Weights of a small GPT-style language model, trained from scratch on English Wikipedia.
Size: width 96, MLP 128 SwiGLU, vocabulary 4096, 1.67M parameters.
Architecture: RMSNorm before each block, rotary positions, no biases in attention or MLP, untied embeddings.
Training: a variant of SOAP for these matrices, 146M tokens, 2234 steps.
Each number is 500 + 25 x the weight over its row's rms, rounded and kept within 0 to 999. Layers, rows and columns count from 0. Numbers have three digits each. The size before them is the row's rms in percent of the matrix's.

# layer 4 MLP gate, 128x96, rms 0.0987, rows 94-116, columns 0-95
107:451501487502534521493494505495534485517441530545496498509476532493478531511490495458504479510550486493505482499470484515549534493477523506532519436503466501523495499523489524504529444494469486510508527520489537515503501504517489531448517524489439532537512494498509454488468489482506527493
089:486543519464498518489541543525485510523492535546496472508477489552546543489481504513515494500523471526505508489460458524482537485498525535512485505503464462497543504512477514513490451540504517472517527509469520483521482461471532502455519506509515511498484539507491545500507543495504499460
094:478466479492499552518502500495488494506530482499509520452510470447492477507508499495508503500549527493514541494537469501501460517470502533475538532511533507543489503472514525517512524506468477534477484557506568554482521487530507480504511492552535515524490499523497486483500511487515540527
102:556474498477535505503501519471542500512512511494509532490520508539489497461455473495489532502465526505486481470497494479520489510489524490492477479491528525444504497536561467490483524494482491466498440521499505454505475497535505521456465545492510485523505488478520491454509515459537466513
089:492497545516480526510511515497458517495491465565484445468468503508511463519539514460524450495481503547522528535468485498511500514486502483468494503530515479522453477495513494455532519490511461515526507525478534468510461536491521512486506522517476532500517511482510517549501496489543478500
102:508495478502511516517519475510534488524523471505505517517502477469479521447461525500503531517537503498476546484518506561469521493536495495486474523481508516515522503477490542474470472466480526518513493492513515473527532457499517511536560500500479532542573526539503465488472505499519503496
106:489495518488515490492509453505505520484531484508476528526462512484470496520524478535538540497518456459525519484505479485480519483505526528499495523430489489536476503516521497490485477502472510501498499519477531443532482483548563503488534507513484472545487519524474516520538545468512492466
089:511496486525474498478490511534474465491551507514487508507562493505464487529488519520455503521528467533508490504497527492515483472488447493485472525485482487490568464521551495444501515481491505506484510518469505476494504502536511496483471558497479531506466510459490498482481514489444470472
094:492515513490487483508471484511530448496507519477438525485508483506549480480511473499494509558479526503494488472494515528504465508483447546503502511491501510486519509476509518481475511484488490523541506482526480510512532464531462501487500521472478552420466557500526521506495529482473511511
110:525519490480471507506454507486474503549460456513506529524468508530477496494481517482496492477472515487549525473474507548469489476526530467523468481481515503505470532507512461508477487490518534478498499503460495490541459451510470443511501532478478479458459529506474456501502488504505495492
095:480510514520514472467509505513483519498492477472530538474487490446476515476473508463490487520482512490466489512512534552455497535469518533505522462479524504484483526467487513507509495469507529519467474534469489504446496468499477523514498474503495536454521513546444510444498496479467480508
107:456551506531493497523530466517518527492468483524493451476488475456538492509505498471527504508558544516520502530499558511557489518548475527495525526525472496523480518493452485515448505505520508526485485545493481483480482529532506499542492490514514506499492507479498502530509488519480496475
100:499549468490518464530503474475470459520492525508492456560473510493504522481507462522541506506535482482514490520512532492506509488489458471504503519474473491510476541498489476480447489485500536524482479527457532497495493446536477507533482529485467503524501518528518469502532526503452526489
104:491510498488531502539511511482549496492432494517496514462519516500465554500482494481510500471503528488509514501474485513497494516514496504473524474489499455525419499536452494563523488535476509510519490512491550485515524494569502497525491514495510472499479490507525463519477483467516523480
102:499511517533506529480492542485516498516484511533481535488540469488524506482493500523520516436491536552498481545498459530529490483506478520499514524520509520529527483524487492473501456534493485493500515531500478500455488517511499491492461477570480546499449478524509473482481449468493504498
097:484516519465476501524468485506503497542532488532490537532518491522502501479500499494465514475529510498466469519454518518500463507505465490471519514512516522500502520469477540492485509525514497515454524461475429467493510491518553529502545493485569487494493499465493492510502471470457529536
087:443521499538447527491519458494510532464491519486532508464466506493519515478471481514504504458489523496519528511492495496492475478514520536510493521500488550514489473535504494462531504519537482445486526536536470461524469526481500502459530544515513502510478533501524455495515485492533485485
102:485482508527497444505489524497535526481481511464519528451474513500535560484522520520517509487501472508483528511497522506532534511484468551544492505510538513458537542490495526462539512491451516501488526491505534467541493519496504497464492504470476539491498501516488496503540455477525484508
106:461498504527510508535471523524468477503488480552454504494530516510482512513485492488475490502506512506546519540471496507470510527497477524524568498465480503499531504518484533533471503529531541532464503455526441489514538458515490522529493500512509494489487475511462537499533493481467476518
092:452526482455529495464522481459513469520468483535540537466504495516508507533504510504529499481502533463469535479452473526480505500506495481495468481518509514542514490503535494491506495513501493488505501501543463492504509516507453525468476527503490527518533521497505527580542531496486458511
098:511526515517493477563475488486499546508503467508548467528495519517494478466494477504512521486477503513432485501439486453490519533458484495502511491515480514519524485508507507501543481493516534541528471518504499490472503546477489506501515470519527488512495524538565503489491490487472518445
112:506521530471489483495463520477486523467507479530478437480492517526483543485511513525489506517511505492504492476459539503496466503495485488570486490512526502518473484498445527481494497481505501487496540485469533463473477521514476473548453522472542527468510485459545504535475489513502509480
102:458497468516520520501524498496519453507506513499495505497480502513503519501520526493498466480540520482543522504511499479456481465530461492485566491494516522523529453509485523557444509502494471479459489508505465516513490508500533406504498545504502536502486539501519486507514497485520512506
# layer 4 MLP up, 128x96, rms 0.0943, rows 94-116, columns 0-95
105:522459521498439482466479513507536562507476513480496544476466506508479500498453469494493517515518489513499496499475505466488495462535520521529472445514510519538498556465472492509540485510539483481443507502468505484513504490516497521481518503472540507491495513468527482474531490483481533474
099:499519487483521560516526526502485469508463510474494495512502514521544491469540513515541534474498477463485545515520456463489439474496522491497507549513497489462510482474562526506507503487479482497511525498478471484484498502477506477514510522463532487493522527484468520567518485525521507475
100:513472508533488437530494481493522518491508512510489493493524487516523562534494480508472493450442495484476512486490463514489544507422494503498461529504486482492447517525508495508483504523491488512489475531461492529508473524495475495533509515478500507494506512490569501518491488447538492502
103:507513507505518461505472538515447474488493526490473523463469459513488525519478507537478544528485499494512460504448468515495499532512466529496534527486532508550466500496532470496535512539502503486503494520497485494495510501508504507489503550494505496514520487503542540459550539486514504565
102:497480521556476525560491507491560474493481487522493526515495508492506501514494523501500499499503468516498494478496476490498505480502510482454544467482504489473471505536459525485493510484517509490480532479500522494496494463466567491484524571454501497456510477467472525479511556505515540475
098:471504514535476553505501504506527492532464445474490488529503522477546499504489497531522448484530497509496527487528485506481497474500501555500542535509498522536480475473502501490520492471502529495497501457520540500441488514536510531476502509503564491476515510484479509459530479526478472532
105:491502509486492440488482503497492504508496535510505533521473516481462464495495463486500556475521531529512499533576510512540475502505544499452521512481462518488457466485502469511541459486484464471518458513510514488498499495498501493472485477495470475524493483492455511548530492478499534512
107:470506470511534533515405514489550509513540540485504519507508483455470495500497493458484511514512476463499464484488533484522512523526471499506513494520482460492491529488495506486476478478554485495464476454484516472424515509497513507493480499500479499508519515472497491507483509457474473493
105:486487541478578445459472543523494499482514486509505506485525518522515483520511549526478516509527516492517539507511491452453522482508478511459541509481456525515500490487508479501474478458493490522507484484506509498533513523465506502467471523475487541514451526522497519505517464483500523527
113:489486489494477494494520520459485459443474519475512521489534463505499487488528514505497483510533510513513483513542523485517541526498489516467470496515492525503494534450491457484500487531457497515501486523515533522521543524468485506522478534559505532531453473443542506486490505474461506520
089:513516478496471516493472535521487517534509474514517458519472488476490464504492500493502504505478452509464504506518513482535502467498487485513492500506519513488468435430509522513530547539492492483553519484470489508487486479512524479474496495476511511512463484472433499501525517516540552548
095:523522469517537500514530517487483540536501523468493508500499516510471481477528513527562510496493544458498494498464525497485485513505537509523457506515488500470467518512526497460527462566458531478501498517542455510491524491492477479514473476487503508498505495537577510525490497522485481516
102:491522455484509482496485515493478470511510548480524475493515514539482498545447454552481519507527457489521530515534488471467514491503481481513473490531530481507515470496475472460483497508495476512440503532453541537505472487492529553512508518502528483487505528456517483500521479496505483506
102:500511467507507474505519493539500510458475498469508498523476487469479444484500497496487491512476506470500558490499539473530524508519487456464508543525515480532492572519503504510474514471444509481452506490474504530520492502520483499449503528533525456524476493538518498517526511486468521501
095:477533460486527511514495498524463477538483503492457500506482537487499501514447442481497537510474477479474521506538483491506473512519524545488454499474520478504488494523450549506465516510524470509504491512484435484505544478500507476507510459514480512484483512454481512497517500509520521447
097:538501500559493540520466476487496463487469462460496535556489493498508508482484499458482500489478503495497508491447468489465538504504472473533479499496530491528505499499522485516472494508501498488520491451528521448470501499469472548504501498513528454499497497518533502513482535533569498494
098:531531524492528486448502546497546498503531561517516554523487512517514490530479488480487506452487486491516470538491532485499468535511517474494481508523504498454504492520510520475500545516512485533508501493478452517511448492476502525483512503502535490541519540488469507535461511506470543499
103:512519575499497529526504500509507493480497502515486504457498497541503510498495454513477507573530532544527461442504489518456468509492466471516468463488477478522517506497500483504519487504517459513530497505454480496497479554483456481516499503499493516507475481497559499495508483501484534477
104:538519515500495496517512457523476477483496517487438460481499481543487472534495496537527548500465449502507488520471489510465444528526522506474481486497493475478543475524547480504503492491493487473513486469458498496529505492480514456465528510471502517531530490493528477477505550507516475525
100:467524494487496501479509523471515525483535479520479476485491474509507481527534511504490464481515483506512549513499463509506535482489507485501489475455553488515530494538526495451533520469463508540435454479463514473536537537506499505478543518539486502478460493508452518512519503485509490495
099:517488493494468550483509464509531487525519475482505483517513489502479502491519500527482534541463500533484492502547497564507534473495531490515532525520541454518496496514522462510528492530478549527500494495488488449469476487464487500483494484487564516518508473475471551469485517522529479494
102:496478538434489479504547514560474531471467518512489509497490490471488499466486479496514441469490506494518504458514526460522474504510520506539514519506496488509490515467463520476517521486460516502472528454466509518464500481522528527489501504500537446520514490485521470487508482536527540486
098:502546471497511511530459554479488534493505504527462462536526462543491501494518488491526535499526508514483495493532501503510465502455533452469486521517497475465511514500513478474506542476485491489453527473486484493516511467507499529515507471486552527471500517456507547539489524498509457490
# layer 4 MLP down (transposed), 128x96, rms 0.0963, rows 94-115, columns 0-95
094:493527500494531463525550464521500492540502507491476473527504556547490505472521548505491447447459523507509468459495489533463520497493483521539448490473478523456484521509507537517505487491533485454492496468491491499486495493481478474499483495480491488506496510496514486514464480522552483481
091:528495484481502478507510521451462529471490514504561472541501496493527462525500474566475515516511532487500507484477480486471482476482501517496506462502542482486508534525476496523483451522470563509509520507522505525461537495515504534486463488494532482487501441523518479463508503519477495510
098:517511520463502463478480506494499473500505486481510494536525516540463521499515518504519448508492468493564496452546483507515528545491442531520479506558530535502523465545502497504489531513495488540496502509518485481479520543485483511501487489471513497519523536520435504489472502508497519480
110:496507535523487507482473522502538459454564479521503502496479526502517480490528431535525511543486514490516499485483499511522492491544527534503506508497523481496503503537483514498521557497488493488463481472524511486526507522480472482506538514500492464529498483486551547502545521526489556521
097:505481551512492508512480456524464495531490483526504515528536460502537536506519522452518532479458546442500505493505494492507497487480505473513488482479497468489474494490500521454483489513494505459498488496464502489463462548453545513528503500502552483529514503521531533532506524481496486463
099:515483499509501511506461532557505468508501504477516509492513527466497496441458492486509518525524558503456514462524506504493530514505450550493501518476484481501463502482509474530469468458527559496501494470493504463516504498570482478530478499502501503539520493477515507538501511528502520517
106:506449499489504535473472511486505468481491477451508471474476501531524509495483525514471510553491478524530489448480468492505475509479529452477531503497477521512505517516473513492494547453542496527478517489533474501508520494481476497522436466485474503468469497470488531450503496518475494472
110:511488509518531484520438476487487516492526487516492542534462502468513464487464480499493479468522525498477503526537513536481470453511497512536493484485530468481505463445538509520474492542512493563488511499471487512478548488520502508510527504521462520545549503532514513506513504498487472512
094:455498493495537521481516473492536488476549495490490473549513506503499487478534496482484492500462501502472449532544521512492462525519490469475494486526485477539554478479503497489468495518511443492488531479507501552468480477500515495486533495463530506519541536499539497448530510472507499493
104:459526503537525514504515508488477500584535467529528518488457480491496499505496491475497512569499511504509502494506471506486488482485470511511489494489468451512485518519494523497484533486516491539474505485565506511505471509558515465484487494481509486541545478531487548539481468489501488516
095:490485484481517502450515490553464503546486464449515513524497521467503494534489523470471511498431523529484506506508466528456518506492546540526528529514526514522504472516471461489510504511480534490469476535497502518500539490489488515523462496492537521527506492507502497501478451513535518470
094:478494547468485508522500508505458491516513513522481485545501582515499476510524481497449502498438522545483548506482498506468487509516516507511528501498514540484493505465481531515490524476487520512507508478443491468495462512471495508554510501523500509546482508508511499510507503500571496529
105:569492469500516521534487507476482481487499520522512513482489492486511497495469532502521503542518494489524489490493508491489493436485499513510496496481479504465515495518545568499491550505529497548494533473540499550488511515551498517531525557486506526476506512535518473506457456503532489497
102:513486506480522477482443476533536511452464493501539548492487492490514479511501514512507544528480495483483487526553511478501514487548513489481494519460557487530508534505489522451450532504473553522454478484528481488516516524490519484505529502508490496489472492477518491473526516504452491501
098:487527530490516486464503441506534480462498511466460496502486551488519519488466518531504478481511548503548503509500525471512521528502478482537483504493564488507484496479485490490475457525503498500515498478510515523448497477519471559483507482537485511471508494520560503487474461544505501514
099:515511511484515466525518486557538485516524489505555469494492484531490461504514507490524491482568506472524439493475516496476478494509483504477521505510504514478516478523458502485502465490535459543483487528473512560489486455540494477528510492485507535492497508469449514507478484481466523509
092:494488488488503489481556512485516509505535499565535475525524489520491505519526535513455523502482522516498464504490500511533520458491486517492496523487495527531493519459510466496482514529476474472479507476505503526499524465480498464514528521462502475492448433506552452547502504467492476490
105:528527514466511478474516470480494472488497517483499523508485525485541489477554494474455501462497529436532486465472483577467495533509477446478504483458503517486493501466529473482458512488467493513516535496510496475484471470501526497503477473517504481479480491472534479489479494511529520506
103:495475481498498509473446506507528508526510475508448528519476517498526475525530474453490461493482515464506537476483534514446499484497489447489514503507491529497488523506514479501506521438528517516503481452507505492541518490493534489531498487477497480434468539527512513475514458503504524462
101:488504553527479511517495486482460498506503484535536543474486463531499514526453462495521518521523495486471436531497515482479465503503499482464523524547538520488482500492521506512497487522475533535525513514522504510461524491479497536519535472493493505500528495540515508476472539427488510491
090:501563520497505529510484561466492530505495493541524471514524461484479481507493500540511500486470482482518512534510512458496470481572525518543493531494504516493514484500538503565517533488478464480483510507489503513520481515522461473513476458505514497537490458467492502500494512466487526522
101:510522469487485536536531508467483478501546493516513535505493497503540517434474476495499479485471532434484501484483475503500510523517470484497519525461508517509508491476532516467518538511515530513486501510507451506510493532529480534484495505463470530502555518511510488519530468525453482451